Weights of a small GPT-style language model, trained from scratch on English Wikipedia: normalized queries and keys, a variant of SOAP for these matrices.
Each number is 128 + 32 x the weight over the matrix's rms, rounded and kept within 0 to 255. Layers, rows and columns count from 0. Numbers have three digits each.

# layer 4 MLP gate, 320x128, rms 0.141, rows 10-24, columns 64-127
152100126129140161100183119132141146080110183059099120113132136178122091121076163136162152086101136169145117099177124170138113156114157133086074129110112074129096192106169128100097121107068160
183125168116102175152177168164156124094124084115094103096101112165205112078114080126199111167141112158115123119098113116145167132107117119159100174134116141133146133083126089200165084150113069
084184183144169117124092157133180130107084178160158136121148138145162083140130169206128130159149173110083142197075131088132123139141186169123146180136147101160133185159180097130139123135124102
172120112127156138097130133186136131195105173074100172141172114138147147103125155151134118113165112149107188201116089135147184129100141116083071124101153143159127097115130146153179099157062142
059081133146178109167161190126155153164157123136118086115166151167154115099126088186119143131166121112094083138110119131120098053140151141142102113118134111084145145160065104117144137082105102
111143160114109129168079141127115092109121152154124156124097172044073154122164084171198107133119118120101113118088123118147170116127106113111129139074102080131097142165158152138134081121104168
127124132096145233118157102170111097074140110112159164131132112133138130068139111136083143156105141124118185107185162167124161139136098038134086122094101136135134098131108166186148133115110105
101127157158134058085185191151124178157137129170148143129153113134099150151098147138146139074163140177144111106163134112121189125107108155099084104166106095049106146086120167118071125160071140
102137089124123146154103199177102139125145092148196156179083151095153134055116147108130165086138119087092185128075154169097118122108124108134116129128155082137136166061127128109172152127164199
064115110104121050184150094119169140129061135083177119149043128043084140129135142099055134108144131145125086167104144102118105102122176128107179118133087115110095059136130104125128100157099155
108152121101095111075165127137155146138128125130091072152146096134109136068102137102150095120197142107104144118113137143173159093097107126122170121170124135111114132115113108114155105180033078
142103119101162065137106168140101192186108151151125135120146126132107103153137110153105103144134144134173095104169121145110085104147117149116132138160034093167105146148096133125147109108109075
130162141094178086130167105143082227088087157103135197124119090108120153100110122187104142134132120161174087098161110156147103147140128145181095227122112185148116092130158162190151130129149110
154151137129130082120172094124150135155125153144174131101112156113171127084126076191097155082161134191138150121118132151085090144102157131215119171172113152095138110112120085123130085071150109
128117154132106086103152168142115084109122149096107133143175130167147167162141106174155101080188041156208126093096119109085136130138139160169158122104108109192115088114113098119145116159030161
# layer 4 MLP up, 320x128, rms 0.133, rows 10-23, columns 64-127
119119119096171059116112153140141173186098057168099078142103166096157151140141182194098135147109102119134140161125114110193100101092122134148125197139134147048114125124116119128128129180182036
110122188129128135149136171109154060145119116151124163196151157145177097148137107109055136127073172101094148104127120120054126138121120103167162167128076119146105093139096125152124119148086100
133098141084136130118157176122105181124144152129146115209176107099165103149147135112096150141127078162131109145154134111074122150143124147051082147107149081098114099162075135154155132123130156
146095151134164096191136120109139071109110166120123108135105162071107106122111123095107132151142189122131077124192149103169133119135066130125117142145111163078127145131162087119183172167172090
147096140100130135158155132110162133138148127118107093089091128101116151166132134111166125093165178156116141176116105106184209150101094115118143119118147148060146126186169172090082117151125109
132105177124120181096143167095152141092105107172184188136103194096123103171103128102092096077158079118114072152082146155104145114080088113149159103148118160156084109109101135150126160099112160
178120111147141125139013128110185129184139182094075053166178141125110099156141152139157135125143159168162159127106105128065116119120151146131143133148107108132133184101130154096114102050123064
141167148117148150155107053135121136094118129115117092193156144122120142077166117081141171147085157128108087106090090116173116157100114098182178159045156204186151104154139092132134155150114112
149128121154120112107149086102179142151132109116080126186147123124116091130198115181070092161060135141097104093191107085126134106159095169154152142075130148135125117147104112130084131135141086
061071087120168146148134144178123164162115123115159110094119110105152137105091147199115124121172183177110155071126164181183094103120144114078117147120159128096089156149132125135199132146131123
120166126185029074064183132137153164146100155073099061092146083144131130151128110056107160127126141050125126087173170130173093119136153122126067154141112125129133151108087052071122119198146137
156127155120168155152109146139158169133099095100113127151181172161184144120095170117148094104028123087110163113099071127166105136129087151140178079147151117170138156103101147135145124077187135
120154133129145069114095207122080146042146158106166207157118151117121159148095151118080168176137120132160149148148091073136090106184160128088142125134132090145103134084081130206146119077126176
127149147135119090140068130061118096147137122138171155152103135094138147110192156138161117097128182132153107199119158094149133127179136124057076143101147106139144142203126060116106148165190132
# layer 4 MLP down (transposed), 320x128, rms 0.127, rows 10-23, columns 64-127
128128137172097117148105126074134087091174129124121174126098101078100165103176178123152165127166096079141130122115079091128110153132149101090125119153140127140161125131126105149146057063112169
176072160117071119166151184143104143122178109136096131106104110178201110108104108162175114161175184152068100084116081105082103114099093113138149167143105126126143114089126109145190108106121100
126170113128091116091178104082112126049171132188146114124142136188113054133122161159121149122146150150172177151098173160161129032122127137090099092089102129093117140167134108148113159120138161
131111087136123102120146155125143078138138129173132081104131141170136141111159107135208186105114089111097141100079162149211108114163171103118090174097108116084163102092128148111106079138138149
134111104110109129101128127091182155125072093212120124093107066135139077126104151145116148075204146136090156146116136130143134136116184070193139098147124101107139119187158104118159049119086103
102149156062132169152068138084074082126116124133165202093124175058128153155177084154151116155119089094129083053106115125108106115089084097098077132076104110181101176155091128148124119064114151
131142114117138082182137137118123117094149138113168118170093163150103149183164108119096032105100101108098131112197123068191161140146133162084202117210139149124137134091113083122114153124149117
132142080114089144119138095152146108141115122123121140087158143163131147138105170197138167131135144107158113126125141099155163097143152130125079102143066158181102108144092112170153107136113099
114136121162144072084145159070117081091150076091086185154111166075142121156100169129117140093083162090139129118156116098121099121149097140106133099138127163132124130128103100108145062114121090
145122165142169145105149127143096108143143132145097096147152164174145116171134069111207097130128138127109094110201129087177114103135100132236121130122123169199129152156139145144155126133158113
172114156094161146134117107119066098097172170177153191140119144102154131112143109150140093179107108135164163174126077151125081112158154116112141143080107153148156168132193119145099154102133140
156138140148111081154127138139122141228119088115140154160174091153185121122067144117158167080088121092129117158147089064145105147105104139142144087202190134160110111097119091131086068161136153
161114188126156173151075150140090120102161144134122090097092120136125109161152068079169088152139143112125148137140157104094115173096130170094152161126150176121150118170057145125146159137132153
170127125107182113121128134165126116150164101110105140171129133108139081136123129139149132078135166145100096150109195145134095133108133206097145074110155149120139134096147106085132080083162116